{
  "hidden_size": 512,
  "num_attention_heads": 4,
  "head_dim": 64,
  "intermediate_size": 1024,
  "norm": "layernorm",
  "norm_place": "pre",
  "init": "uniform",
  "init_std_o": 0.0,
  "beta2": 0.95,
  "decay_fraction": 0.648,
  "max_seq_len": 512,
  "train_tokens": 502700000,
  "max_steps": 7671
}
Each number is 500 + 25 x the weight over its row's rms, rounded and kept within 0 to 999. Layers, rows and columns count from 0. Numbers have three digits each. The size before them is the row's rms in percent of the matrix's.

# layer 4 MLP down (transposed), 1024x512, rms 0.0218, rows 782-836, columns 256-383
086:475484497451474515512485525521514507484490491482483490491493475500498551509499483533494489484502507512476487515493483498481505495478521463472509470478509547458514498485517548529483491482495529501460492470488531512559521517507491497501452494524469488528549552500446445448468512488488517479529528519518528495478503520464465527534474513508540471452485453566514520490540545485487500512562
095:482527496492441450495485489522483481490513483480554481523518462491472475494500546526457494476486520512511502492503482499522487517478488514511501481481500482501513452517494483507520501528536523494476511475508487534464479513537484466482524492512535553526519500522476521518502493520516528552492518483477482465513514482473554526527493499499485517497509478461465508477508501501478504523473
097:465523472489495487529516468528491538482557474547522459524504508463466520510513492464562499515439530514545475485494483506479477510474488485504478516484473498449493534539517489530475476532471520485490525461548491527510519484471520513496504524492472488475503505511509493460468531509484526483503485489467470539511448476535470492499507489515544557502514488528479475488534482480474498519502
108:496512498463506424528482524520515491454467484491508471459492505512506487511510492512540513500516519510490501469529492511481494528467548499499543520490493533502476474494456489493507514514468511497470479464503521448477474459500487515462527524514530526499468507511506496532515519513527481495503498518503527521474507507485477482523556508516576470486509512460498493475531500462488520482487
100:469498460525483493500487559491493485447532496526485499476486454522498464471496521504438492506523506533486462503485463506506511507468500514505521508477523482550514483523492497520535495507498515467525499482506496544523484480551459517511523521514466520508526519499531507505520538506461518496499533470529500473482529493510508500468483486468541524489549473483526544494527511495530508511510
101:510510483439522484532490492488499536483507502490473493515449530495551495506502505472498529511516500517485492496456530471454463539490533526480522502481507458517456502515526476495450499501514515498487478457502493469534487464474549499511513493514514478521521489494484489510496461515533493512561468509466474509512521512493462491498528521522522448515475526502536519465494509535524541483528
089:493495488519498537491511467493520469463482507483492481516532496523483508505470483479501477458510549444493460500491494523505548494524498509501489499561499458519503472501536484467480506529495503486509509475479499487459502527448499517485470489508516515532529523495525532516487501510488484504473500539452525506482500493489489499491498516493546474456520484555492478546526509515519485517481
102:484499490484528518498489521504458512501476461478521505473505530517511489479508501473449528500506498464489549518530493509477518444514507487528556457499514456524487514541505501515488510474542518519498506482484510452542480482499534489513509493552473493492559505505460521528534453494509480496473508511516475529512479493538487526487515488468462462514493500519562508497505492506522509556520
093:514474536531503538509514483477482465510474520493499496527540550514498534512507492452535518507479468534462465473522517503487500492527490491526453495521487504511497489491487502527503529522479478495534471529553535515479517468449531534476516490477475489490529511482504487499517513469491513529538521497517473500468460505548495507509517515520491467496461507489495447471502486499485478490474
101:514496537481510524481507509501499504494501499496470494494474497490506503514541515484511492469502517504505493515480482503499524499493483500503488501495488498498489518503531482497512507520496474491505502489489494518491522517489497493499517506444513498519483506499484477479475493489504504496513468510507480537486519507497471502513473498483492508506502500482506458500505528486501495512510
096:501480505523572520486533458500485475498487518503530510488507488493543509496486483505495535517472517501512475501445486481522503514501471467514495467457548445520546502433473523487506496505518494514505458459484514504502509508497517480546509467490492528490507495479470477510505485476433501504504525535530483537507524491484515472500505502516494500517490490535498470503470509494513503470537
104:508497476447503482519490517530486485502515486465540476521479468452515462526549537463474504507494524495519486514488504480518469507469514476466499456484542473530480496515511500520503477492479492417520482509523503504502530511534524488501509519519489522478529493541505487476516502525526504462508514465514485456493503535533489465526483515497467432452520543482537489493556496527494525552480
121:502532473493512500540554474516534475506494511499483492518505500487497469517488517520445468487520495533512456504481475502451493504498476521459517537515458499492530515496421488536464519497505514511524508492550450471508496524510510482492533507513520524473523502468460491512485471518494520530527511542550481509489489480538489523544478482515483504484466494536511523497488523488481522481514
101:525489538490493530502520487490494525543543500530471517479440510477435520469507514501532550455522460533499529481512544498468539504491508485451508506531447434491475502509482510514505503525495482489497514494516487484454509477510480528482514461454488499501528517470465536564500491498489489496523535548507498533501521506497489475525508505506536510492502512520545507526470498498526477457510
101:504527557488498453525490496490481574519518513503521490492514527524518523510481478469512576487472518511503524454480534462463454484484505513518464514501498517519506493497514489474483488520521502531457501509513491483514478472515485540463489504499524515510497476483504525498518476494453503478484475477468403495496498461514514489479508510492491512490526486504528455480508513520463509435516
104:525517494500492485528517536513462481529483534476519509453525508467498479465498520523513504458525472470518514529519528485528490491473474500524490470504510509501507511491527521465506483525530492517490471465456496488517508515505452482521499504487541542499536455527508520519518527525523506524492514465483482510507516494496503489465511519521493511557509484460516523449574526487494533501497
121:466520497535464506476518544501511513506489483496492505497522492459501528506519507536481473503504497514438549509517509527484503511491519535477473519505490514501517484541478491547509512488506501543516508533490501491473525489486509448509539505490549526535502482492524488492525502486547506548523496492481525523501518508498506475553509473494490495493529530485492423525503516494474518515495
070:488527502425466484529487492535476515471493505513468497499483498529497492471557522503487544501508467491509533494489540516474489511506506504478502501452529483509498496501485513483491526504538498499503445503523532473522505504514515501470538508451509489524517487528538462532497534499537500482507476522461494534474482511558512524482517529459505503519488489536477534532522537545494511484503
103:466499475465437499487465500522484564468467480516531523483479540519502472518483502444522521500503488504549496467516474500469443505500538483498486524514530531495488518476446487500470500505509506518492428499522486446489463524523489512515478523485534505518481491503510492483471497502517478501496512474480466525527506481504497502436522483500491512492482518491536532569491482494497486511531
100:545488493499502517529476495538500552512505510507483471471455499518463547517506483527501466493497434504482523539506450510497485486518470513526474550496482481530506505456485496538498489510512500521484509492517482489457495544536469526508529511489547503492492491482519492492535514471563505543546514475467537528514485487507497492509526508500490482501503456515488502473477524513498507481526
100:495532468468473523500460485503476486457484489484414526468509505505521500520511494465478549546518489502527494538490504509513485513501498531519537465521470533524450494529500494512475437534496508523524489559499494502538462492506520492506457457463494481489500437542523491497533494544540516476465490506472489522485495516492522464522463481510510533530494507500522482484537479488522477481495
091:467474508485504531509471542523519511498505502519508510528542494498496482513457477487474479482496471506521514484475451534507491525490510523526511463501509476493506521495497518506471468485460506509474491465508521482481517541502493494516514505515500513513539502497488469524466515486494461523484507528517517466505507523478489471508485485485525423467509495477478489517489541506538491526494
100:505529481512477463486515484503508552487499457491486517486502503531479533488489500481507481548524495513504492466541522551488528515518460521521478482503549529499463513502529538475493493546498493480475508495491478530517501475510554482478499528519459504524486495483515483479489477532524471509499465495520509447507506561517536492480525511442509502484484500497519445508489508497495499430534
096:521523524493531493470476507478448467485515498514507541491454547489491555492506532527478497498515468476500513444454514494473513504505541511524483511443536491517482474491484451489502517542505524489494486498504519495501485467482469459509527482481489483505511514480527506495518512495520482553537505486514470479481494509487496470459478510522468473484495505472523451478531499485530507487518
118:478513531494467500485515460505498445457488469503491483551491463502523518531480514476524508479480489497500507477528492505495491522460478537503496488492481551507484490491498512476477536520530487457457521482482461480483499477494496505483513519527484506453468498542503487523496485508472486518505499508459557490530524512512558456480515523489505454478531544495486527500516498546469504576515
099:526550524536521513489539483512559505477486434506496481504517451491468473480522512493524492516553455518516506542502479462488499493499519486518502479466518528468538505453484512458506459490475443498486491483495513455483513500517504509536491489465489507506517484535519455529485469505495487506520541512566529537500473518477488432460500457445515524478519478508549492487515510510489501510520
096:497492479466503486536497501490491485489517496518457479493541490500478496477481540506520475502504435526538511453491485548441508512489509501505527536523492520486556481454461540504508432479464499512495502456491495507482530493507525467507485510570494508530526502470498501475488497543492506495476482494497482531492501495488502493487510493481471480499524500515467497481532470500456495557522
095:501492448509497506525488534503501485487525466494507519479506506532502485483526488493504498467526486508522516493507486501519530510525508506533492476486507543540501500523506541482476511499511497465486513509490534469500516525498487496506511481461533518510515483524548481517505495521521506516495452513512490493441528526496505450491529461495543535457525465502511499488495516468551526505512
106:482539490530480438515505518530486500529472468469467529517431442538494515509496495482514506516521499533497483494499482524522455494511478440502549478485493510502498471492487477518524525536507520512517503469465467475474490495513534468488497526467516523526551500480473488494555574468490526498480494520526515499476520515481531519513437477489495517551493485519517488492462510499498520536545
101:510467543493507480523506511496515499540511458524468534475481477481488491511499515501560504458485535508520513464512468526500522522506504473523509471488550484497453480460514514513512469516500518527564510503452470517472505514530509518537502512470494486487501487549495499497501525503494456511551509482476501515502492513495494528522514492478501475550536529536482475459511513496528514475483
101:496498519489502423473524458496504514526486519499474498545481472536484478466469521490496507503483456504527496464520520508476544505556473514480482488546498462494482503511489493492505490527536440510501489474511528509505500480477511536482518504501489488465483491520537509476469474470448546465497509490489488482478521511489524520509460494516466513482493463493468496517499525522533520496477
111:492503476472511462528496489498489577453442480520504478480493541506497462510482487478483474479500495435520520524523495504514524504513473529475517451516484543494471552462490541462471519525537477495497499480471485528512483518502527486462481511541523498451447469491444493555516494519527512496460513521454499490488457477512533510464500494481509512498491483506499497492507466519475538478516
096:510510493467469493519506495466448517485514512488532479488540533515514579503498506493502516518456551495471487505466462471510482505445502513448463540453465471502463490531445489526445474474526506496486529485502515523539517511513443492480515500528498469494507461477540526446494444500510495510490461515488524512521496510491493508496470530528487485460514509495501455484504478492480504480498
096:488481501563524494482497522514483550534482520505469526469455489491499513490499499503483511532516519515488469449461512536509520515478500483472538539462492475488512513490440499551523491524541516550499480527484539506467490458499510460491523524488464504495475515512486472510515469524478490501534478510502555478532463517515447481499515492538499545504510481514463453499496519502469496517491
064:498500481514521490493493493518496489493504472559486452490516488516514455585484509502499496483484489499491498521507519492488512502488408501497510503518518474500516496478503503506502489501497498506482561506492471479526506627494492506526494518506506422480393520483493592487522516501512506500558493515505516485493501532496511512499497505491490505489505517365498492506494497520523509513491
096:548493487538506533530468523517526493489459494516482483464494499472518523464523507512506475461494563531539455469499532507478512488510511466501516511454513493492494508519518476548488466465501510458477512523538519478549461487516478540524490518496489492524497531497484570527527518539539471533502511515503516517478520508479516563510516520517473519530515552545480493524461460509522487504490
102:483498507479490499528495497495482506514514497514457485484508508500480503512487494494500501511510508488500498486505500517487508491492487480498510478486518517511504524487497538485452507489495511500488511517511479530488490482512488527496502516485495480503489500500501502508512478476528503481524490478480491480506503493449501487460496507506486496496482518507511517489495508483488469498509
099:503517512493533529517489549509498496457526525497471523456483483542478525492487499538482496509491452480479481509495502501494557517495515517469430541488492502475468504497507512504570479523509497517509500541474504460490502499537490511436507542452538473502473476507514502524492510499480522484498512484513508462518493543509517514506537529494541474524500490456488493527497527515483451506513
105:497494517494492536500510549473523491473475451517503500494515489563529513494486517517507509503488499533512484472502466538518498505466499523515464506525511528503476546482452518507499501495537508497488484476515494487489484517511525476519460528565476532494575468517475475553541532512461476538473493520523505527486499512496508470504521510507496494488452500501465450498508501497498468541473
091:495516503481535502473522496532511532476505482517499492476520496454509485541497536490502515501487474551493462456544528470511493495513523479483505537514495482511546494508447463544503471491506527529540471558496476457533520534475479521518475472516542487493444498497486527529492536509533454499495492500493540489514464481518523518491517482480522482495493451481533452473491471477504493507481
089:502494524484512478501508509492495470507516511478513526482517509506479512456472501462485490541473486461502492531473526450485502504506456518530491504471500490500468488491524506508510465523513497512492530485515482520479527458531463504540508489489513525519520486508556476484504486461451482524483490471500485542484502475480508507515488465548510481507486534511476497550531479481461499522512
103:514492539466516460518528485541520453474492519517538497504513485537503475514474500513504487546454463468509496495480523496537477459512476488519503460452490478514473535454485495455478506484515474524458488512525491476498514496508488475472501513506470528482501525521502520496488482493497502532480539497512509542490507527496499438469500506519463459507475472508499514495484442490491488514513
096:479492477519547509505546455477501513477480507528538493514468501511529484459492499513487495585449520533524487540479499561528479518488504449505478501478494559519470504504502515499479529483498438532510534498497466457494465496530496493500484469496516523511485485498495474494491446541508476495486520489473469517524483517470480500540537463528520533476440501530512475478502463488486545537505
096:492528506419501530456528503524485467530437469452526490474478527552501485485527502540460550463530458516527481464469494459469513507497527500510501503480483528520503476497496497507474537499494496536509482474534491505464525468506525500507513520486539523501553432520512527517532525502504525535545523470508482519490515464523494512510487496506484472475478475469508519523530515518479489467452
098:485518516514489525517504565517496458507496520511529479496499462510489478436487515522496475504520490458480557464474475497477470536552511492507507481509445515493506506459494498534484472511539492485560469478446509502467492488475517473480478508496501470507489530492506481523487488510468526474504491529552489469505508511453520455451512489478457474493534486478508481474480529487536480446494
094:537494477497499448523445506525529520428484544517477477489456508468515515489505515506507507494467531534469514462502551480498475462498515505493493479495576495436469491516490484524512511532498502507487483487546494494559487499494426505484477482501515474518516509510459511509532509501448521461507536488511480460527506493455531471526521520544512503473499535504500497533547529492487541485523
100:513521517532484492511511486530529506452477496525472477500526467481468472505538461499499481518525481512512516485478503531509510493543483565492546484554510477508505494494519509493490536513526514522502505483483487455480534527434543503526483492505504499481436474508522525478500517485472513506511509506459489490493507458485497463459507469479491507509499547512469551491495518522487505552493
099:512493494513514531573481494487492523488535508531462535562482531526533490546471505498461543495476505550487483551432452525466465523519539470461484525547541506523444476501492504517506504467468552491506461493501501497518478518462480521526556514516455509515483493489485497470484500469468521529503501514500493491495497551488479450467480533496511475492476507535523521507536556483484510514502
098:513484459468476499514491468479507512496501539483489517460495441513500475469500486453519507525519526499500536511483511460523534515496502546466478450555497453486463536511486544488475476481483511501506536511507547514490492515482505481474513494483485475502464538507518508493481508526518501490502474501469538469509523482486505507483447574475475476463476475471535551518485542499520503510495
087:493473493526479487534496475486498509461518514512530544501514503490478490482481451482478544475541498461534466483519493537485507484522493528540489496500483465506553530494477523544512508520497483521526509481495518498524521508518486500522476479457477547512510474534504446570481486526504484454482479509474516527486512510521486510486479504467507505523439497527515532468577515516513510506492
101:500510484520503513550517491465497506482500514481526541562528500517509490538516499482490430464488513490493506522545518499511523473525476537449539486524501515459499493507534506478445516488508471529532512535469497549539514487492504523524492509500528522496494506482547487506516485486506506503507473463538514509545495502462535519503495454517492552469444512478506516472501556462532468514505
102:481472474519514462492484525459472477485488507487524462491475511477523520523491500487450518500487487510472548487461477499505518454499512516488501496533461482529477508528516483521454448517511509473461480551510512506500538497566502544502494505534524494545527532520488516531487516521445544467453514501493500505494502498563526495506479547503532475503496472504472498490504496518506418534502
106:482511527549480445479498527518438517495483492520528511513498527523521542503503515504511507507514482520492524447491468517473494513484500507536520483510503492500535465483531502513458482472471503504500525488486514426484507463491463448503485503477481483547462495491517522495488483474489485518464506502501518502507450503544490484500490474521508516483498424515507479498480513551520489504491
095:498502481469519483495498495513519524494536459452501510488482489532514475502488505497498497544501530516481443504493474463481521538474509497504474508562545558493457539492468501469490525504514511506533486473503565490512486519477492496458489530506511516493482476506510472520474474494499555491538482452463488481462497509484499532438483506482535481501497491509472469502469469518511502469497
091:527518513511540498489531505477473519480502488489478537507506487453484490509482486508519525528511504489493521498518480551470506451500537504511519475500503497503503474464479497524499478520512496515528483488448503488526504553531522470508507465520549478473503490492503442496513466506505520502517502483469514523498511432479485483524446513510495534521541481492514524470499525505485500526514
# layer 4 MLP up, 1024x512, rms 0.0276, rows 783-836, columns 256-383
096:503453515500553483483496480540508541529518481508500503507498472476515492494540507532492509506546471520484481486484518502478499497527520496526507495501535452495469537495485489507497476473463495480496490479501496495533514501511516488505473465531455498455517512504500510498470507460439561523488457531511511493525480532464482513504497516495495490527452476476517503468504487505513479522492
098:505518505499566476469533497477514462537522511505518482502482493539517501485521472480489494462515474522485500516458517512468501511473498503534502531491528507490515485484523505518479479505508480500493521477478466507480489486498505444504470477482511495518519507505510492514504503465527510490507503469532466533533515502549457496533493470480470508489452509504477507499482531497515495512464
100:512516540479504538520529434499542517508500446500459516520484541554434476516462514544476488483537468505518512553483505481558480517507492500474494474503491516508530520492484546514511506493520538526511520535483474523493492498494541477507450508528475494529478499453507522451501496432480500470493467520500470470465493511512512499477518474477521522513469475497520523545489510497475510498495
106:469489469505501465538527512514525509506483478504472471519488492471515493500515475504504487478494443499485460510472507488524480460521512503471542442465504457514524514527541518492499484463494442485515483454485516499517514513438505527469477484501500499529517470521489530479499477476485468467519492460518483468507514505547478448551508512531478506478530503486524512490525543490540551489522
094:496462553495471519445535493506535510555482502516510512481478493521488525506461523533442487500482506456494533525526497498550513477497494468531489471535484546507560522465516511506496451476490504509529489538492489502505500502526494491462496533505525500484502551501528493493475520476480559481501516512540466520486515468499519501494536477505518538539486474498470480539464517461476484471484
092:504484539513542504520521509527532483497492519491475496497511457483492492509502491487507492435493490491500495517493521476517480476498483472500519504496510480547491510513485495483475437477471480528512490510497517531475502495518508466506541503564511479448496517520488490472486517502458494486481490458514531542534473494495474457503518524512502508515487514502547470507517537512523470493511
107:497499491521481523465510504487474479498462501491510478467515471502502484464494516544500497504542461521486472488473493494510443510502483500524488514518522521473485492542485473522502522495503451497504462518490502494510529475516500498453500541504517498471494505501455498490508519473480547452473497488514502519508495510497470555485501497510452518514507459482498472484509427449543508516491
095:482467451489484503564502464514537525484475493469488542497522506501535501478502498481512496469539496473488486501521486499484478497499478485498552481516512484512520519520494494448485423475516542516454509483519538510488514496477501510464508488526495483507502505489516507464489525522559435525479433531481539492520485520492539504484494473467558530460456514483533492516472464506514497516530
112:499471501491518491507578496539516492499490497477480493490492513517519483507471492482525498494538473500529502498518487514514458550527477496512501515495498491474512523482507474522523508434508520497464510507503490543489511492505514476476522514464448508502499512503475487470482496461503516479537477520521511491479536501464518527483508478471512508480520475496512494512504527477482466498515
096:489492496507483500488518446529512468498455517522524496545500533551439502522529495513484462486523474469502545509518484554472496515535466528511474474491516505438474518478499508494468505469489533568479508500487527486492484504512501490505481503516487474510493477510542523510504530501500468530497486483490502448526459513511487524504523511490523500502501508503478517482496506539507499462481
106:536471517511523505499526445534556520511501485500527501514472503489513486525549518493524507531500453516491541490448505495482483492534516481521459512449497489524491551519536480506528495501498489504508486479514490480457488519473471482528488472509454504481492505489489513508494469472519474483506445480475495487469497484529508516523528492491524540528500492500521515549467519528509461491487
112:508447506512537517497501488483459525493463486509506510463461461492505525515479541510504484455503478507520457523461525529512482475453502492508472509490545497535468507509609495450476494515513482508510513486502540490495508485489504503487480524529484520531501518509490494508476515539506484424495490456499497489508459517513490519502502494498482517474518499499515501518521522518507490502478
100:500481474524536469527524527475496450494506498469510474491512495484520462499506489491457523493493461513473530518470477478500527504540485515500495491498509477495517466523491522502511525493494493496536529490502489478505490489508524480490494537500497501461530511528506493497472525500505494567479520498491484508515462506463541526493506495487471487501520496490516505490523488480489475555413
088:503469504506527492488531472490500497520502487485494515496533486483510475500521476560508463499548497508507476514512511543515557508493536468455519462502504457524527533529443506532510507492522471500553523495540478545507484492478500485534514500517451505492511515496507511485512531494533525527493508502505512483548507504526505521506460538502533490521483527509506543496535457476540492517537
097:515513524509522542499553489529490517457463465497493482485477484524470500504466484508498479488512454524481509513489492527525476487503479517513504490512470412439487497545530497548497492484486471489573480500521509553474498502491552486510475557476505508495511509493499503503473506508462516459479531507489464514480492430512510515478430472535518506480501492509501466550489495498528487467523
113:500491521488557513500536461519511509490521480502463508561469496549512498501490474502503499508515496522472524518491485502485485543507507500472479522515489477500489569498496505475467474435475517487472515465512475470509482472480511544495469493482479505491481495467511518470512483493437536523508483482530472477514467525511500509520499489470507511531508489497504523502512507499455499474505
082:462504475527518516445494509505503502490450527507543494518534486439479490465497512488462489464490523480491480481455489513496471471453508515549432498539520535479516493525519481564493496505492532498513511497462473473534507478499457538510486477478443504501488514496469520437487499529493474522510515491559480497506493492511545504483527451509503494500503530497494522491546465488513526491479
100:503530512529554528462546490492501482513495484477517514483518481513528473483516483568483454471503472501454476524491511494516522505501488528497496450501495435490493510515502522526561527456527535526511493511502485520522497490498476462501533512511460495446500491535478515486539501512536559490476505545515501492480495502475509511489486528516473525553504494522487508458517502505535534504485
101:485509492488478481482500513491529487471504460503512476479535505488509485503488494491510478503515532493497513511491562516530521533488513516535474493513488441528524505466542468549494457504451468460529502493496480509486481507459478502427529529518504496513507498501429501525464512529558539484508451525502500500507513505486505520512507518461458525496484511493512501494507541511537503507508
097:551496494530540537472536475506510440539530456496470499504503532507470510497519487489502488432510482497508490517520479535486539495515509519504532546490481511486490499529520511497521455482512507480484489468485520495452462505451500485491501494544492485497504550498543502506543501463476523481517495458528488464531458554527491526508514521499432502501491494513513503474450527499555479496494
094:538501472503482560463481513502505472496503532485449522529544503507456501475523461445508493482509504493473506531477513517457492503538509464533490511512497484534516506510498513487521516439455493513489495478486500509504525519515494507472497479469478489563492494469527468516501512515471485508481449511479472509517474519427521491494451509524475530489516491490530500505517462516470504471502
098:515492517488452545477513441506488412506485507468478519533464530505472468474502421493520516455514491486557517507456529502506486488503490484526497472515470518511508452487480500499499482459486467506480477498513513506518484502476490495505488474463482497458507515479478506459479504508504485492498492485477505499461539483478440487496491470473498533490491529516512534520525498530537505509518
094:462472499495499487526494452508483520481513473495501484524532492525517442508500447470561497501515499519462483508508508480482497506493504517473467509497507520449501526521465498490511491500504487505551509502528558468525505487491475518482509497492452483533478516468452542515487516497470514498482462526500510519472508499517527523465511486493538548447490537470534500493515531543523485482478
107:504517489477520523466504502487508490526522434480501490508521533533475487495561491504468512491532468484499452513466533498517472534529523465506478498523484498471514454516503501521504476499566515486507522498479491499499488487477552467485485532507481474525471484501477505467494505450504493503508501520507466480476505525486497492528510497479474521536508496491510512552494511472461505431479
102:467499501464491509474483535516497476543477521495492511528537501493526481504513466476531455495476474484517487468519483551499522555523484486511537512506509468506533503468460467512478471495466552489525478517506510543496481496516450489475536508498511488519486517530478500503495478500523582509494452519508489493485489506493498558514515509493517486503443486479470524528455514461501464484469
089:528496494509461543498492476522508492459527519516468494486503478525487494496533481481477525480512528506495505518499445462529503535471482525489508466474483512551458487496529499464572484521510478479510492488517477513491494498493518515492541495549488503475493523505518471481483491469452513516485517493480470513507463474488490524481520521503498475462491490482544503491508508528564496431477
092:518513539480519457503499522524479539518462497505477490540485466488505500529461493479497491514488462507512485507515457516487451512506522494463544485486545547470498496531497515478501517489496506497535491461517484525476484504480502493478506479510489489456498507507486505465477500509514503489485518490505493447535494519490490523541483512488475478500516506482540492530484479540509526510475
106:459458497508523499553487499516531464502480513529467504504503524477527493504466465488469500485483523466524472497517477538505487466487476487495515469503493519492463540480525504468499522456492488501505502489498488540433522513440434496472503498489486505518489516512467509488488509491499512510488505518491530497477456495492511518451523478533494470498476478486509530545510463529540505477478
098:522489488487514510495464489507471476498508517518529518506509511468498501502541507489504548517525476437505486531471477513532481476455462520434514499504499514462516500521521531465471560511501494448439480464484516486498507476508506472467510503509510507560513534516487492509507522501506502449503450455540502517504484541560490517509465456489503511490460470492492519491523453477532500453462
098:507541508475484527519560523490485502487495500502491495516550514462513477519466467465501455500521509479541537511519506491513505549466506446517484484520513503525533520504509466504500458453448482484499507491505471538509541520517523485497434528513451498524480466520471491492465499480501498535498532514513454542494508481491497480506499516491472495525511528505538495514507521519483485555489
106:527521482486481532447547517501518500515532502511509517492523453514506499469489498491511547551509524491481530508477512514524453495486488474528474538496502532477538554587506515552534465512500529466469516499510501519488491501490552508472463564507528496520497501511484504495462505468475515528541446484572470469510530534489499518487544529478479503477494459493498516574502478496492466488472
092:515519481495500515481475507500502456479499456481493479515501459522520495490497460470516436460537497493526546482505534515538496488524510504530507479533467515469470462502509544518523466466469506498498469469465503521446468517463512465520516486538535488501494522531491525497491506466503502513508518481517468503513504470510442479524472498457503496501495528515549490484460508523519533484501
105:540518503495491469504541513479512458501535517510505466495528503488516514480476487556484519448473526516492499506522568529506476482464482509530549503499486457520489530488502505506529493482475462506539502481530493514476530487464459461460531524530482487486497504510517519513496526518484520522494489477502519495465501495488506521500514478445498511488518495503553516528521466508566516492478
064:522491555522485517484546510481514469537509521450538566495508515497508510428538468487547491498528517472539489437472535497519469526511570517499492494481513526458508490539484493497482510477531543503528482455523508536479498453531539468427512502485498552512485473501499462472483493491481471529463450476521480509493508506506509510510508518497530519506520486493513487512551498520520500513508
101:488532476508559506511537505516495481475494494487491496445533498456575505497510445473450482491514504482462536517455512505545516535514484522502527502514469492517522492513540476496517487501467470535466515523485500501506559501505528476487494510560511512537507516545442512521553466508515541460499492464510513468506495464476492527472529506508487482502475539502540508497486456501530504512524
120:458487509466483504499488475501468484490467481487496489503500506506470485498507508500540511504515509454566500479461465525492444478480510522514532481512477538508543518472525543464459492450556532507478501515488495519478517509492496504493524496457494499534476480511479513491502510473518481535513458457507485485438503514448489548492518459508552519515523506504532513517523490522477522516485
102:549499522491511499505522516543503505506511441483502468495525485518525499510479469482510515457485499459490522503485488528530489504482499524517474455502460485520478487472524487462470561488510537495471484506524472544459485514505476463493473500493509485514499482490483485529489527541534521507506551485490471523464510518469501491484486457455528513513553473496541501479479531501529492486488
109:472488528518523528563532507508471456501459477475507471471491544481529510487527478520499466500492479511515497481424500468491465525520491499511515494546502456467519479532485560480484477466540491504499489498507472481493498499480509537513486504457498485492498469484489513479499528488472480497504494471498507456506467512505526473531527485516533527481455514520519537499507497509525461473465
095:506528498475461508519471485492479479487499487484510486474483450525497469479513489528534495506495469407478514496492570508473500532469474542499494448482498515494464525520467481491461502522488493509503486481520505549519473498528522499480549510474494506490527519519496513517523560492487543507523471515525530480469504514458522469528480533552453528474495515522515513475495543506562548503491
092:491502452524479520475501499508509467500494487512477493497528543503445492524454470486517498524517463466536519514479464556493485474494506512496497473510481511502571502509485548479497501509540457499538479488504495497494516524507505473506490507463451524468512471494512520453466530514510522491485482507480509475463513522518474519482488475467479527468510485514522520503506531519542508446431
096:516503472464517532493481459530501529479472446477486521524492483514477492494544469512519519499586492509464469543522480499472497542527512501505492549547490463454471469485480479496504500479493468476567514497501520516528477497501526481530568509478543485514473487476532515478522515502470495506509472512505490507511480495520455511476506523532532516519445528505527542511511461528491544517498
101:539557510505456491505518519486504464520501490510487479509495503465452479484522505512512467460554506522513519503478501504507479563455484538493550486498497451508527495502495507488518515520493535514474497507476477524483492501517475468512518505506527475487510524525505493520491526512478498448503517493553506463522493530477505508515512499515457503500522522482525488496497511502542458498447
094:517481527491475515465492508524506490491490492499475474547481500542516483504510503493484469490478471497491545494515541506517461482496485511524525485494506438457517533524518500483509542485520520526502496445502484541467492500532555521473491531475495501476494513455507521510500495469490510489500481506558521524490546480475526496524476532496393524517518495501492526531488551466499532510473
095:485470538509489476493531520493494469508526482521515514490495534497539517491516499502488518488518515494454473499502498492517485511475500505501490485483506504487479473556498522452464532513493490467449505470521525494477535483543492526495499513514511503511516487483508519479503456492567447480497478463493451516532510519500489538496560514543512486527471523490506518479502493526467522520477
093:500476495516484533515531504491500490546497486520500464532550515473484476524513446481506489507521503512482542450454508500526493582509491519497554511505525530464480522500507477504498476506477466519493509530533517519469531482494477504544530498497469510503481511512520509537513511504473506516480447480524530512493535519501465546478505468503529507522530484497491491493489494521489446507484
104:513497499494487501477514527508523500526515515487520512507509488501529488465470470544490468497507496468481482463535502510543485471496530486476491496500473512466514523474498448525492493529451534460474505483482505531490507521524455433500495557458478494478530521477471501500485488519500514537521520463501452509519499545469475523533524488517480505500514469472483520524538531551492484568479
098:493490527477461537491477496499547470507479547480515522541519501492471507504536466444488494489505501466515501469500529504505500531507478484544529473498535512496491503471497515508490537510487470479504498498518445464491511507435493511510480513512465516520503528481531523417467501496489497499516489494529519495511508488536509514510548509507510489521501495471514508556495524496497470489512
100:542554475505507543501554495554557484477504510518483489516516503490495496504500476484485482500509463496473574506489520504488506517499500493521536497526511551494507529555510495494499442480508482510505476494476506504476522514480527499488499433489503517461510536507495498487432516466506524485486513477503497525498512468514509467506558467515489526469500478498457509503464520524509513494500
088:482516494496490540547540535502476522557516473497496485518488482481520499486511523503455490503552492565467487469482486503485503505490495536505493544522493490464508486523485478487499507491524491532482507528451481538480555493493519485497491503501464479433484486518510515482495507496502541538487497492510472520537489471499494538499466534519532492499499496508503477467463505498510505513481
100:526501513484493500466529496512488487518546476489469489505494511496518528529461501478511511484497526489473464496480497510495504571481496512518493485466459454514545515516481516489537505497497532518492521505501514489496532514529509502483492503522509484513480519465489500426445491504524490456490458472537460506462467512553474485535505507493535467539519493526508497555495493511478552458476
111:522495543470501496492522467518489483508473500497484503501537517478534494475511438502562451483472498509497525482482507510507520549503486512516544509484535517480479530493507501536511486480491519529497494461519487477506453482464491540498437484493474477524516485523512513507513489485484515503522485482494500444498505502497492522535529508498429501505497486500528527510507517536529505507476
103:496485501487500504501535513536537473474520503507509495518523484518476465494508433495536501473439478505533559497486501467522519496526497506486486477479460519463513530494534483459510472514471517509518503494527548507478457490503529494473510508468534507497489494508487493550475550526494519478482476483521511520491533531520478522497557475435513562458462495486536521478542535511486491476484
098:544460536487466551479530504509502471523536511523515480479449502531552479513500463491508522460471501491492531478498585502501508470447461541496508483509476460465450521476507456466493458485523507507469495490495488500485516509507483484497512513517497505504523528471489487521517523485481487518521523515532472523512499520523456565469493433492539517468478503478508501499482529502464526487460
098:497458515481515514514478530534483473528462487490518491536497503489504507510489438451478560520470445460473453501528516485476492505518498490485507482537494466466490517517519521486455445474486454495503479472470504494482470507454503502530520532497535527446484513489533502542513519525459493463500484461491506495482476503534498469458484456487539494506518464510531477495470483475500503521476